Weights of a small GPT-style language model, trained from scratch on English Wikipedia.
Size: 12 layers, width 64.
Architecture: RMSNorm before each block, rotary positions, no biases in attention or MLP, tied embeddings.
Each number is 500 + 40 x the weight over its row's rms, rounded and kept within 0 to 999. Layers, rows and columns count from 0. Numbers have three digits each. The size before them is the row's rms in percent of the matrix's.

# layer 5 MLP gate, 192x64, rms 0.202, rows 91-162, columns 0-63
114:613553488497509509466514542543569467478515509403503548497538558494539506568549512485579535523507498523532471506486502450478542427508504538451531535537562487538489428499501538520569473489508447
079:532462491478449520496517469454501519491497463438494556511527539397497513504540474478549521487539499540510499519453418544502426445513597487467495429522598437525476427480511505490505527518476442
100:485478516466488490499530445526605512501443457507551502469558585511473545498540492548547502504467543506526511446484497584531495549553526453445583454496533533517467516532580435522504475562508499
091:589521423488424465552502498453517528470457503529487601509495552516487519533495396523520497469487475544506419450486469470484446537521553506497577545501500483479502489543574504567518472490502504
102:488424501482468514538464479462475537410534423495522546414557463477504504538491468582495534446538476482567545524487519483482433450466520526499494457466534468500506442544545514411506452491513465
094:471415496527477507521456456504495544497568514445567473515590549464505489553481405554559521483586470501499563518537496415510492446486501511505500506449474507545486479539514550495577527508517524
104:565556460539432523500461529528580544485553465477575540488489573508457505506427462520459491501451507595519471532474417548455482502478518540446479458512535457545477467474523445528505491512535505
106:542449480491500520486463421426494474538501501456512507453464531423561541539470483469514560490501522479561484570503406485501509501489473479505484526536537556510397558517477478522531483601519464
103:449467451537523585539503533499555440469495482443528535491501539511534497547523496544571585439577510474469521486476474515512540462539583494476517474491507451547436495502572481552544476535439490
097:570529462533457446562462438450534473486466546467485517480570490490531550476492470509566495542451456483499429534508479551452490476471476402509504513508488525514509479535523367474477541542497508
099:550530518468452555511454490515454572476423463495498554536494511503493538531451465496517489481437521484482465518371520485427543464479526430469508516535501506542486489531461545523557591545469526
094:537493500536531504461521451499549541513492563496448519553502456563542476505439438523482565480586521532453506453484511492471529519499496485477480463421473366505519484432512504518567472547520455
098:531436540450500505497545560557556538548485557563490539476561532484468463475465453539510534443477560473498458486507461456492441530487500451511544459456545481530503468544459550562513565511482408
095:546564494486494452468463535490518468488500489475547586442514491493529484520519506559470524432535480514494565504462458536520507497493482468451487481506504528429458483454525514456484628612432469
097:585544461421420481502463484547508492449465470493530518459470521462544575506466504501462586503442495502500489494435454511546421467531449503475446513503491517583476445478457479508504496532536438
098:471513495487473585460483548553509492482449492476446609529524558521518499584428532520553513466515523511532518469422508472503533476584521515384524489501503497507504414518499531519486511510511533
095:567512444477489576513579557486503492528497512492447451487484504507506526474505457430511526563542523572519525600469471467518504527529573484482543471499472518536468413499499471546458531499401506
108:578531479456502481520495501495473486496611477527477552447571538475500504481531465446492557508469461500490550545551455514503416429536518493446548503536520525552496438520493512545525460576431516
097:439508508419506504534398502552474562475460435510516489427503492467538502552517490553530514478588492473610487510488443490483491527486572446492510497517542543471461513538468557528450511469482484
119:443449426521509484483460513538528503462538501519540511554488538496595569506511444488503536541465502508491446491493492516477532410549549411473463471501568540496451512526497470534554581511464560
102:473497461466429562552434415499571518499469486433481479487458510530517483504447435523522474475515525498522437503446460514458556495510549470464493465594533465510471468514407503517520549514493430
098:522481510487532549511426491476555420474451494513482570516488522520527511515466475515555505478582508442544436514442513477483499524559582467488563514489582478596503445495515538506486516492490416
097:537486488423541502493458517524585444466581516461491494507586553501540475493443521528569539562498468492512522453480499461485575493521536507474551469534498517560509479499414480442535546536436497
103:541584421499388532566442536502559562534495451485498567535554484518530511549528455556567515469491502501547449484455493508487498447525520457496507428514543503521503512540534511471555502527470488
094:550468416524505500594473555440580480533553477450481536502533578490526521577494477519510474506478503540508504476533464460468485461522560522572503554464542453523470558567538504499477559529511487
101:531530550538500482517491508527478542469486537545554523519503528456534556481520486513495530436502547587453432470469481557487532452505545459524486422458521511461465545530583444580492491599472478
089:511536438461463463474524505546552468428481510436590493478453491525564491536535478566528526505551528527482458520423499514550497514529555454463502498497477474516493463593513523517614532544516496
134:524457463481470473530473465429551479465478473434529515412500575420511552529486469538530500439513484574487536518514438526473502518489544530475446460539498506520468437473506445423538458573514474
113:524495370393536488505459512531537513474520500518509520458532478402490465524510470522445529533521512575546432510482482493502471490486543442415571481478525510525483508542498554505535525495472454
097:556471497420433557464418550506490546480513461473488549468553497534485502497476478550472581493534602537556402513477501432478480525547508481469475461520451470481505498519515462502518507453549529
105:555572493432474518488481528454549488440525529479567524530492600515499486538516397589540556488555462479533460522534459517519516541550514496537519469524545439480511457501560507553525486514489487
101:508511443532456493526437514510534507511573404462599538469584512483471500496570512535501569481542546537531435527447495498483516503494549503528537472468480495444480532597507488557537478487505533
094:454513513487390472511458505503572497435519514432508490518503503519513478558541430564522542464525515536561490453598462453494506518491514465452533391542503505500490509530547517448526505443480517
107:533468467489504509492512500508522486494480533431480558395522594518488519465482501486524522531490465512487488561443448542519502490612509490397561516558497488538483469499476506567513526532427559
098:530480515491450525535512542556485459513520494434446524504537591525507489508534402544590512466584481471482510531472487486538522410497501482452510471449503448521454508481520420558550530530531521
111:585473533483507541571399450490546473498515508514470527473516524468524499499490431524487509522486507592525471512489489514540483491504503529476611488462601497610524455555527483487524486531475509
101:557521501474509480510523525587448553430453510520525566490510556462464455514445447500546504495429488475515493559480457588494422499472465448458494444507508490557470427512453496572504516509465492
107:504523448511505458545462493523510466529535470516455485444512562421547508499451418496532573446480497484569498489432407470552491462532506520452521456498518537446479510575509502547568475551493463
048:508461484487491590574433465477540534469565449440506537469530554477537586522432479507530545437533508565509514520455455495524486482527523480469511461556553505513492464542498516504503566566441465
109:529427499515506528496500473470544499547511483417452511560506615537540481554507471516564551466536486508465513549437448487572543450508546506467521500571499470563476481500565505519527473526440527
106:457496518570538519524541539509553423534547479425528493499509509513481457518426432548482559450502511535510468492506424487536445510574498491478582442512532512502495435524526521485548554565475450
109:553482474564513534464486480482522445473492513477465518453504543539503560600508421519524524450526502511504459486507482506490496487519499504451633562525509513582504422495500529492497525588490434
111:517448500533523588563521550569514453506526536455453510458553554488572481498429484517542511451541489459552525489483437481522506490513517503430555482506548539567551416531484515534533551518470508
108:594513491459449506540389506485530567521494419440453501367498537487500479481491480523510509517505511542521553503424467509447559458522535481495510496464522515456499489504477533567510546514495489
098:530471461483467484473483462593472476517494549491515496453521552457514551498547539518448504451453461482504524535463449549473465471518553514427521513540561543503559499521477459526507621598486501
098:469469481418454592525556466493555478485540432390490554477554559558492515527511502487584571533555555538501466501514503465467455513515524484473475489501507507474487464489538449523500466478505439
091:512541495476506488490502493490547508514525488462545450549467510461455496495478499477578529492492484481448555595447462616542439524529549443469492508486491520475466483529463473455488574562396510
118:476407396445489429527463508469566480460567421484508484445486498519508475518470486519494563476585541516543473448527537489562453529562507504474540513548517522525525495512520468465530433507479506
097:504509551422481592534429455502486524473512486481507529495502545487521590431465542455527480492476486440513502564467447504434511463580473522487541457512566502542535527541507484475558498520426454
093:480536489473480577578481493503508473431541471463471537454567487544553510565498468454514480530532553417540500477508481489454528511569539454502506536474513539572485475530467536541589538505527427
098:485506498498542468498474492556493481540529459455533477501525532531567577483498478526511498518431478461547469558525446531580426511478509420472552477550473515517457538584459529543499523551425565
101:536507503454506486490471541452521500503488468441513619521462510545484490490418392497469570549596541468519441534510503519450525523498520492463528512535509452432534473495532485467509562549493482
091:495480462466516528560441473516482473404492481557465538464477477452559549452498505503460514529588526502525465556459499490536540540486434480391537505488481504530417478528436518462486544546513514
110:515521471536436457473481521536547508509525525503548532453526494483597530512463495528592520473503491505534507486500478472512459449549497507440575457527540518538514540521592493528550472614425484
096:481460446460402521513424561478485505506512503458467521481541450410571513542429493526553500522484505464578466544455458502440496541476456501483506484494558547495444505469483479560447512457536480
098:492500517462427521478459505463544512519541460420554501529538444480494478479456422537496566459535517574486467495500462436529454496529468530457477408475593477433554479564526498486506474496514488
107:546499481474554529527501527507520466485547481483511545512539520445597534528461550462556529502530500516534509475387514469439435515565501455527475499470515509534480397484462475528520549450463428
101:505515460434453484465510489559560556549529467511553508473513471457512477515415449552489540411493541559527489471483477452566502484532527468511463446467497444509501531547507466528619502552484492
094:543378468478442482502527472537498527488463490400571569481590512476471503542474446501460557479477464537548530445506534466458464465510482547469546447470484493530460492504487499460453453479498500
108:573532432513478483515476481483540504429459507518532527472548509514530506456527484545570513530498474476506478482507464477490474465544470473398513452558530540511459493563519401478598487594504492
110:581553438557480474571447531511488516546513527508450537432526571492546514587514436563517525493496475527506425473471461510542487428493511530502571506465527452512492510525460506560546492544463504
102:510395497395510441519473458471472483433490408499518509462462503478526537498548508513529510470457470460471512512474452510576448480524491499482526390549467530504483507489465466505529568511497434
101:535509457463519556492471521498458569443435512477497529520518491513550516589500528495534528574605530453544515518455501497537501511536525447421503486530483445484504508488552566556439447565475496
106:533527492502440509538481514484568457460482467517457531547456523575538514531467499438504553501567536564587462506489539521470546512476471505501536433537602536481510459496489503505558551576465539
091:553516485485504450542533532514456489478451498492503531543454577426545618470526526398499503487475532512472475486483495558550481495526536446415460492492535504581453481546538491497456529495511459
102:489493447458463465465528418568554505486483528484489485487558524479540540519425456500507519507522460468538500488509438531513464493570506490461493471504585583487487519546474544555601542570450480
099:523433520492490539511536468467536441543494417454485502474517535469521494542468431509539564532548535489524491500497510471493496522468541533538499386518505489464495424535525523480537619488413510
107:574446479469488457571532489471513455402492529521482543468530488404519545506514439538546533459510476510566523498464553528477484421518520452462467471488519420526516472470564497547553490537505491
112:568505453529519451542481492560494542510492503481561481497512536490605489492458461449522536527447535497535461442495409521525470493522559519448536502483603509506495563525506418525511480558449479
107:520417496458507481596469534526494524446520468439524519500472541448538501485541427484477589529521487502552541565528505535526451450581499481488574451490533486548561445522535497482554492511494511
104:517527494471498507463521454585460488445474460464497538484483506469568488546463454504457497481484507478506492579436481585493440511523507435463474485495464450509402499486433515552494453600454486
088:506487564496457517455548471474521436450425491507491501455530526547485533517517487467549502476501529554526448557476456537474577550454468461535494450472521543554502510399457503538466597530465464
# layer 5 MLP up, 192x64, rms 0.215, rows 91-161, columns 0-63
119:538498525508456473525451578497460476467554500480543562523554481410545459551519539496528527482516447468453540449479577494427547458456444493542439509466525566450459458460470502500480545482491486
073:501495441459470483539474488522497499448537385523548559437548456560546546540442482534492523468496503544515550548512523478489558531472466486547496557465481561438437489547507450507509519579515512
086:522545560472487486508462444514585542460398499520559488425525524561427509489568562514478470501463508463559533488519497533513522508500482421462549495481539511536501539509535452525548420508523529
083:612527473480436402521473525472508525521437497538452534522441557514463486550499430536477505508479462477472404520501462478496435521486541507481573515444510469469511486497534503563495430492486481
102:493563512490502437498552469525506518507486536446516532470581491569565539441537501481487508547449482533476491473567518554467599541467491436550457476482541537449418479499561441496510527498510534
090:442498495489529513436496538573470535448433508543485476405480481424476467429516546502445511449551478504534488534499539521444443488456531521475496442510471483489493468425480536524473550532417537
106:445504506515514500536508377442416520513521501471450479515486531556504505507539527521538510477525521431393565508546512463508507478473506500572500494467489516449566517519469516590521533532505430
121:478529469490449473489539550520532558503519454537571551557546471532481498479518578549505511462521524561445432502512558528452460491528561527547482437477541439523537459436568457490488524447463498
123:459460490556558513450540510474580441475493522461500510537479498576503442506540579463553511453485462449478497441506448516504503493484531501552533504489519414533474540474521509535529464492371522
088:417461457482537528514497608529462569536536462447545571493513494489556511532473507508481488452523521532508541529522526441533576537554554512506556485472504460594498486551457548541528480488520489
096:491486507545531556534492450508475567490482544457520520474507480545449545495523439565467479523511570542478424499447523440517485455415501482505568485559506425489524513531499547509602507518535560
084:492417499545476482480581523495488495434526540442522538458546470422496525522492514536560554548487404481485603494439476455521469505482584536536534498481471529462552549512470492500480503485489478
090:481453473510509500509453460528509443468409487539412461532464507465483480518584468486466519504575596520405502511524503494539469473517473578485575559506524505536512463479536542508454488507469462
086:502565478506494547502406535462468500476500421494524601432535507491532533570491485572464486461530502488509513497513525536483492538465470513398504502487499536431484515443496528514443594504528548
103:568483534485485559457462464556502464489430531516508505460413475502477536492490487474462421488439572537461488485474435505539510488440455546500420488474484526559482486424453538554482465484546462
088:449543515560563448469446484466474526519521496453513491484430421461518549485511465427490524521456457442434500523503473562489579460459499513481494511546563477485485576454484499493479470562423492
098:456484484546507525469515484517539465476577442496528504470536503475522466440403533579524549495505584490492443541514414508534474563545540525514517483498521542494565503452478497417454450472475530
102:431480456486492552517483489519483571461464538508573535484551522531448541441463531538417510452547587521571486478535513474537514535476521515458490522496411507444524457465516467481494510508592517
097:504489477504475551559561516575480534458493537473576469481559487496515486490494497502523491434544483503525635555504443443537481498548548435588486486538553527481455516507557520484520463484470511
117:436435504528558492464486570523546459446555478532489501538515569502516532530443449549525482500507514483488477445496509451437473465603493527500471492512494500541482534456469421469571546537423529
115:533549467510578431436542534486438488440553540572529491509497481494506564563536539461441520479513479513427539502533592534491455504492519565540499549467523541456514497474548454465518455524488485
102:585543516494480516530437446600508488520443594479490552548473462479515503515496538481532488475472443502545565453493467487473503492511449519474515517498598446537440502504493494536442432463457470
096:506488550433544438449467574507583478449484495446499511513532515502566439464423498539539487515494520568541533463526516447470566470564486453506531514491530457502481570530501464492553485496441555
114:456428486511565406416506470506450427458511505491532485426414489444486531471447476450443515560510452524480521558587473514538495522456515496479496535540490540500476525457464474525484519523509512
088:492468435492541470555477450478516436526445490580486476559417486488576486545506484456532494516460499470499476537530500491517431489496441551471534492539466518533444538406539464533445506579463491
097:465549487506432503495555490525478528502471582526535473451554515470529564506484486548446462511522502496506544448473558490564467490501498531388492442507437536429472475469451551477492503483414548
096:512472491489478536560489447443468558526518484531483537472555515454475533474483560415507511478532425539491511458516468512472499472480450530504513462523547594452473525415480428505434507555533424
211:507492494491529580491544477557436525524508516556473514558490481564540488466543504471510526559493548433525422520464516457509487500525529445475589472462509535507482515541464566612466542493439476
109:520548440530473493466458514552491416528437495553487546547430531460544512460459620465545486572481541478483492515476505488509521516504458506437502553552457495465512465515455458502489482543486418
088:540576567514489460546487543449474547470572522473537506487505506517460528572498499524479520476535587531520494468537515451498433507569494476568496420529521511542585461569514478526508499496563544
115:432533518413467505472495523524541464452532488495488465540448513526448442541566430580555524493495450524537520592556475495527555544476510487534604476492497463490547521505475489526498460465472499
092:491450526553489455398474461499531530515459469524434545532520527546527501525486539508520503515542454481540485462414501506526544458497459519482502484464467528421510521572603423499542483544502569
093:539519481516582514529524443477457560572504461516476478444518477518525556504474443527509477525564482515449447513497552514583468502579529553452487611463530461491503449489519508522542468515501563
102:485487470536472520524480466513509518457610446587562542538559464474501461499453501551466532454578535514563473494569504485465535529423455506556471472457505496516509498512524473490535486525597508
094:454468522448534446510568486555498530471452435537504497403483513470438516460572530571487501531446532456555524528446516548427563524463494452511495488493494434448482503470529461482548477455510485
111:490528490476545541444446540525477491505489469459500515547440511570552521496495577539511487510539553526506491519502473500468524584490495448481523555450594513471463478459423509539418501423515427
097:533559477471547407498448507503504523530494452524510504485482483474442516469466420517456506402473511529547494528427468456504580478486543490528553483532494503445444552452565486473535553466524561
105:507526474530511459545445470498491464534482487500439471492527571384532483488446441511519537527467430492563496465442444447532530454486490565453490505456482553456508523519486557575560459538496503
031:513547457449464565518470490463539576498481479462520501478536470449543569485501447525493470553507585486531559492474513525503528525416509517478555513528512492430535554458526525577594554486464495
120:435552460451526450458451497477433442565533468462496507512460515542467501499442439502430509562506475471443551580524455555529554541418493505516504499492546527471528472482422506454499520532496489
114:493407534517504485462488552499533512472517572454455490516512497496472521456527500508481519583461576487462478452464401473498542522583531499485512476517596462514588501460489521505495418465496519
112:554471488488486567493601417479551502575565558480545464470516525489535508524474472567492496524458458510515480583435460495509451487500436514512437457582494518516451537456520515506530478509463499
108:472540479465409525465505529537522524440453480518554614584427439547507503504489516505479495584465436464489535518487564529477538508445507499502467495502495460541462464442475505511486435479526470
107:551515502453475592405431538528500509466498479535480460547439471496490453573452517512501524556575482566539445505471453515520505517496496575490503509466508553501486463476485605469452494531512513
091:538539487586514545475465464462525492532551483479486504482531463526481444497485467504547526557506581440445473552462454450569546541544524497552503454479532430542503505472500577500531402468523488
097:470548491459432531485489483519554478531506454419510572480600515561493513504573565473530532548550528527516444432497497437502516465539485527534458503518555516428527523482526491552487434454504486
086:494472476442508479525507477491493616472534556525516540524524506513486544498525514543530523513396512505520374494497470490506534468461482500508462410537516472503454490511549520551508461422577536
117:485469510500451452501417508503572503507512492443570459424498448498482501496458471479455542478550486512543527457488498438501453502511490554495430481556530418441507510459539527398581488526502491
095:546540473597475488517473475435550462422505445499526484533513483461495508556455547484495484469484466538423462440553545561467544532473581451482512498498465448514439468502547445473436519492490506
082:472436531479490510519559525510496456453434497461507500494400512494499446410512521498592489558447505506473543510447493484507487557544519473458519557495436515466485481529426504477571495483409482
087:614495518430486540520459488559511511538496552444515439516528535439486545550500512456491464565515499567478458544483477466509487458520469510484500523597494533506454458510428509454541510555437532
102:477434510465525474513480498551518588532521461530596568457515519435506515482458475495517478504407444427502504571446497519564481524503458494481455488481451478469491524502513468504455450596498530
080:534513488468495531532604513502482434518483484439445445535553528452505551530529490486509436428460521510502587491551498515482507452541540435568478530488563552418513511512464497461490470443485482
115:538455497429516587556522520454459522515547463458512479509499559504424479521511519493425531460556551548448539559464520530543522497516532489546482491480424448518494463467463520433474584463537508
088:509526476414528478499451492474505532488582495467538507525495503607473483440485475488478512541527541544462513504531472544470474583495522514517577518476520457559487470507615446501514435466551543
095:560458500455525483486566483491456488506643512533495513515551522498521529452443456515528486496472453452485550493588482480566466538507467541501539508463480613502518455510445510483465476491470529
115:502444482545441462549451563538528514511422475503507492492467522553359413478444519502525524518489472531534466499532538510511519518464440500496537474516486509443504569500425522493505514495490582
085:483500517488539493482453453508543526505493582507519451457486502486508414531506435531548531508467510537522474486498436465532543512462513486510423464468539485497553554470533485597629561525469509
085:448524452519423505425563454425570489506496447499485472498465514580474478540497471563560457572480456597499514465476541525533523575486516545536470476516522527527489470486479555521535489527511490
097:576547459522507468502469524495542472476423502534476589539516515523485550478524486479520451514470485466539438475505438515484477480529462491503509445526537519524511556559503451503585405596562525
106:462473557459488532459532492528536524470520475496531466548535479501425507379474554477540466439467525457488549528561491520431463470514509488523418431528544554553459527524509469463459541498543480
085:553547492548446484509550453457452515534514449452559489444589539460493526516520498538463486472528460498526595505627499486460477464514491492525472537462551488466561491535520464509481505572517527
091:515423460544507520505478457533493583510474526507498440470472468498464474567455492479479562506529504564456476454463452506515472445427481529471525464486514411446455514442524555452483480426441541
109:517522473467568560532552475492437507551481574543521437403519519505510499486526479540517451563423496475532490546487466538584442529511548469532514480494516480613508481456501515508518466520520462
096:504486526536504486544535514530490560384542458533480407462509515477522546479505533552496510513478484472466433507560486491481480440484511509508443447597499552477561488598488467546491445499475489
095:502546530472486536498490528445464429506536477484480527508483518469515509483567575466531511514495468544518506496454530435463514524482577488558527452543421452496514452486473506396433473394472537
107:486471523483535523534549489480519421533531395461479484512536450472510437538502463510540569556516493469545523453497524455458516510515561546526529429514448493487524423543512548464541540421462544
109:561468498447501461512502535535432383436489567535478488481499502463493488485611491492466472505545523519548507511475500502558500471438520469478560467475499484515493500407503572565559497525466491
135:554510495553538496562522547552461459515482537525520463555481536533558437440482453435512496510463487481518490425524464485502516530472533521446564527422576527496543556521459430485490490570441502
119:500536461479519438424485469455521509572529570573503506506531460473489506501448570476528453416530481532508460488457491421453502540547530481451479480572520564409464494534496475456516527493504478
103:569435539591556560451508395546488556428521552503495531488491497523451492509495474565501504492506528526491444462480492543447504458434498482500491463536459483495448577498542514524474441483474544
# layer 5 MLP down (transposed), 192x64, rms 0.192, rows 91-161, columns 0-63
114:550494531518519550575409509510498528422438487430563469440477432502495524499525536482483469498441470554523516461467542484476480503551497555514493478513532588500574496510484484474504517562505588
064:505447526410595512513508500510497504505429536482548499580538426509474512465466482521510413500560564521531482502513463460434500552590498484510532499501581470498504555557496476523519448512497486
090:578567511503578559544488534478496458508503518513520541488464487544521446444500500531483531563553451563456477519505534536462470482524467483521446507539472595563484480477523568411547498453500465
083:423548560470521472451468462535521493534530546461515534474435549468552440475501472471508452549546440526455452470522482489448473508467509527554492473568544529599533536484474484458528476449563471
103:588547440538534559498468474442464478527562483476469501541522547519524468465487515465540390486492490501458539490616453544476476514530520463485557547551473541507492510506443495544541521543467496
092:458412486496461403462546608531524547551524458513536498530544486555501517502516537504508489456545569567531473506435537434526521470508509473448498458515505475525529509534574479498516430499478472
107:492532462493484488489528525422509562513533447463533535475520535522447490488537520470563630478511451481430443449463481507492501537447465417504505495469512457473521524455476499525514585520567547
108:485519527495442470586525517577534516565511513481547431464434511560490509415518483496474489454492492585474509517473532483567477426525566440454501469514436412550483488499481520499516496508502519
121:505556499512448472461531486558519462535507542471476524543551568476484459503500532445447554534460517560561509519500511521535507488475515493474446420529495492570514513439537500529517548358542533
086:463523564463516445491519421479511457476508538540509502517490495480537507492546468522502705496503484480490471535438476496519490521484448505527447545477444543482512509528480502467526559527483475
091:476497459490482515479500458588538565529441528525488495504464455467530517468518484455440514509464484549494582543409508497519495501425488525491513519501523444446581485484511613445514503576528484
093:529550531490484513518499534548501557480502553541434563511488529511470489547491509494432529542482512561479564535454523498471497512464507471433489415486488422557464482534451480519479544395538587
096:474487482481426464525514444502526477512527524527485520514546491552482468543513474486493574501545396510479569471543561531464538478469549483527420517485549484527454433454489479465532487376512522
091:460524530478520547422517561571507494505450540475519586517538478506516534426529508549426454456480470513496525502519451514493490535506506484601440512501457407444521521502443535447456523501481533
096:517576536550423478492577427488514482500491520505494527499468575448544501456582524428536541453481481508482510524490547541560448481534493523585536465492512453518553443475506503500525477425534523
099:516506448543456492505511530576535506416566500555424562475591517514504495508533455451473492527480437537536424509505499470438484495458561453502587514523480572513508563494515514484490496496462476
100:548498510427505449530525496460527503530567534536486523451472578461493487521442506506501432573466532521471513482555540472446475448443505448461573536471472577590458499555456478530502509527499528
108:528499411517498443588534471450568491535387565533516497513489499496491553500452486492500579514493499477492541506430492552493494529536523453528484449549547498485472480493435566464437515541475494
099:510480532550490510518536489515463464482508573471514466465542535512548540493429495520461468442494600514428543462536539475517456446521567508524507487595490535502511433506511478528585413495473470
117:523539564578435497513508533468501531464489547524481489487464561544557545492519570511528510515520453473423418509508589480449489503488511500432432523440489489484535555517421474509465542446481492
109:516598550534516478530580476441488528450551529469458550451505580452532524636539506555507510468523448513480549562473470492524471498514490502487535456499541517473527490492568477518525497505532503
098:503571594542424476515494448440472530516433482522562512562523528483539508456495552486544457472529450474443540465478491462511472524517476570505468574498487562493483535500561525440465541520553483
101:484575426520524470563465501495455510417474549487493531495468532458526416425518535494512474579494538466552544496524512534535471447534454452452443504494515474468536453485492490454463535431431495
107:474472532481469555496511437466514502526560501474542504464487519490519386515510559487504546499500533504454463405533488518524529399572563477497553513477515566445507443566515512532437500503525525
094:466490434506475542517451542501492513478507496483495617547520502413480504550476524438513422512531460511538460467498426422441524463388495516485464482484460482465514503480480452463481451467482489
102:507600598497476535491510555536517533491482507526457590516462534505476492477492534601461511517507490509505501463485514442517575450494485482568474451440533464474465499507498482405465573519506506
085:509501558470458450471521469514511455465482558518508522521510479519499559518517536435517528529496536568537569539538527499551378508508532532535530511497490587556529554439547496537464546504492414
140:512509513515430525546544490493536486525503521484552506516386503501442472503498506487505662484544528478487484476461531503520506477492505538491432511495532462483488597488595551531475453510501511
120:498498593496468568550447558544508431470448522545535518498462536529531492470493465523502472464523477482495543523656491519561513493477521503544513462437525509553543511515519526423502517514511540
097:530467488460484494424521499488503510456516494486539480513425394494462492494492466455473469540521507477521522528494452469554506467422478553479536564499501452483581516592493530441605501521443480
117:465503534470430488514478573477469491445453460499493515557539587517586504513537472523489451530569468558526483486527504564486543495431521504477452494470561471494504440545558563415476481483480488
099:454477516481481474529473414483507517442463531552431459463415515484466495511492484527524502498479465437514463476489571524538503404521511515562553529481559521455476433469545532523537545413542523
094:546458500473550507530512506521453513465406513536478446432440509548476546570471434549488495506526553544542440506476444505535549458541532466434490492442507512507504448481547452432459496514449543
101:505505517513462454486510461442525525441508551459591584516582568437499470538445447483482505555459532563532586518513514558465472555550543505490521562479517489525531474488498545527532490517532484
103:432507483455480534503511496476463454536470500485437551493414559534517487432486473412486487457529500512431532519519474497502489509490587463425487509588483540538550523504409471502530497451548483
118:502445531539458503502530584474473454460520561432582436495509519473561519520507497469519595540489583457470513470467515492449466447555447492480507532509550530462450500454563488504512503547552498
101:511532485496508488536519535434515525505513565505547448502443576470459511533528541479629494432428535536449481513521520506516547517485527479478590559495455584539516520434523479507485508532481486
106:545521438488473484474493489426451478462492555486479464511533554410430508500506466472508451602462496455542522486490489511520529564484445560525492516459515547409558509564455509472536507499542543
025:538532517622549458508555561513500485499469514513517493494508507518511536575495475487538451410545427535510511463540487454491516444588505512494502532512478467471510430441456551534515411492499493
118:535544522489505535555449573481506492459587486515455498467565458590532472536484436501439498490414514521454497499466508500574538499529529531394478500451495491544518527565537538494505508547519500
114:533492496484465509593444504500473524507556480501491518570541524479571488607466481530522490534480451441528449464517539430482474413559536457459499483475481420517509494535476543478520441540495545
122:494499530498500479534567517384436459530524497558467449508421451503496517422483462556531462531448523463507473544426467542507499498514516536509561542544487432462498528524565472491473438489497458
109:473512488446431501460545493458515488507412465532582528465513510512535525520494537412538479479486494478481442454469514540537510562462617483499475515457481515480536445514496523439437511431440500
107:511497530497480524475494529529404482517510520496513494490550538545522518477567490584444512517453474547533485466455494483437483501590417453497446453443544449462476493449520431491555473525565547
091:513452418453500524420501503500508507568513466535463434530513509469500499570527542444602557557492535544487455507492473566509510488481554436525496549518530433537538481453478452518528511503567477
104:503547517507488452399503484493496577447509443462457485446490493516463518465514531530505547489459563485492517505558522425474519489432435553472430476492534570472496491484475419465482429448541489
088:512493511428449556515532493430469475494442515490544529509588462462528476495491507467551529571519534528467526526464453507463492495556530394503533473545471478489594495472492464570532453486426498
123:468476498559492459511568450503468506520547469473558398408467561446457542539467504479488463492526487483522544557512522505520516538551453579505478575528508502528538488492510547544547466537552556
087:511498496398522475457501514471483446467587502499382498554515526517539485561522509473516514474549545535481540501433436524483503503422452427476482554530462482479459439550518518533523502454516499
088:456535496471473508542463494459493442522505441460477491498576463547562527573501523444469436450526543534580505506484503522538534496551511516506493469520574478527593501496517461505474419483598481
098:544529468545505593520537507552510509535557539441493476462580499482558547556483513537483490493467482462522506562532486423538478523522523495581476502464551582517484473505502464549502501419569545
105:442420576516498487513552452407548552505478503551493533457479453525584531486488494459488493547500441507496520537483473465483548443522479537491470519459527626507540533502474538463522464542484478
088:499504507471475478555522483538504478536477470465499481514508583509508455548461480563558528368459513520474585481576503516518436460492525606534484476499519548534557472504503482546530467518482461
116:505520507508474520418550523473499547502484577483468472463434584512505490592483533451498495509464525517511484478482492504464457424491450551496497507490511435459415504423503468594436519551499489
094:480501498524589483561510560555606488514510501470493479459568424483440512454463480469455475460492539548469475499469509505528518519557537466459453517536494488511517592464526441484472547420530512
102:465489484511571433463467554538574471535534455504450478502503559456458465556515507531507463463602497515576463492472489536489549475551510499545479458424517454497488571460524479449503453516541547
112:518504505486446442495488590486478530491601429514503528448441455455505468489557506444555517518445589457545443432490474475520520569455516499486514458549474490452533480477502468507519549508548501
096:447512432420480507514543498487471478596444503484490560506518489494476541498475580490550439518473470513424458510520530502499499452508492443538510485533475575441514469444477433477542458478591522
090:485491498577509506547430455506473433486521522525493510464531547432532508566504465542478515435425499564541569528438476522549480477513488455495534508540483434456522419473454474538462488546567496
111:506551479566507551527550504502471485443497570519515452517583456540515512472534480519416380532492520478508529464573565494520430481542482526500521495498537597454529471497466487510478480464522481
105:512516520431437575563543539499493507513530505509453530512472438444510517506465479484515497443516504480481502475571423487460471448512503512508552518525449511504438515470535413515432412572567470
085:502482438475507482547465472543508477469486565550484531479573553492588486514471434538492545472528517547510504492454553565515494523490536418493502480497506564557462461473455490503571503420462585
100:445489473526461526474416488543462505480523508489520538492536511497468611525430547509492512556495469426464501436581511395525501529499497533477514460492515508578492544469508542459496433463452495
119:474485501485530461499472480478481552511529491506484498481472461434441512493531533515559483529399456441514538494528463575521502563511557527532506514580565521536479551542448525546541505481450386
095:513398529526530466563503472506502532495559478524561481457579457560487422500520510542462470482523476507496487457532475414531502479505516519569483462474512465512529465513436549511444549596523455
102:557538496532461490530426482569515472581456470516474577499506533572532487488488455573540574427520496502458484429499470431560499505486530482458455502500491466530491587501521529544479471499487451
108:374494547499451395510511504524501524501472479492514508502531537489478473431475571574487412466521468518513492403579465475541516515474471504474515461488495440508492521521488528534506577485482480
105:496534516526567492504512547505493491471493481590398508498492485486511499479506495486573476537521500468428481503443542429493543519490543422505443469504428499570528613490502515527455493546490566
116:502515476506556528460461499496493518515475540445472540564535598515572492554468513460487580508471576471535447479490495453444520570485494476514438578482497549479521473528399513472543492525500471
107:481493444512463453507527550491582543499596509510499490481616527518498533536423494563529516565436547446497499515480474498486478613509550456513511501488520445440492495489503472507485544466492528
100:439590482502508523521555466549438483518459492458486483532500478529537452514452466469505474515547438500502540553450483457508494543472472500570434521485554512514513471483459562515527403613494524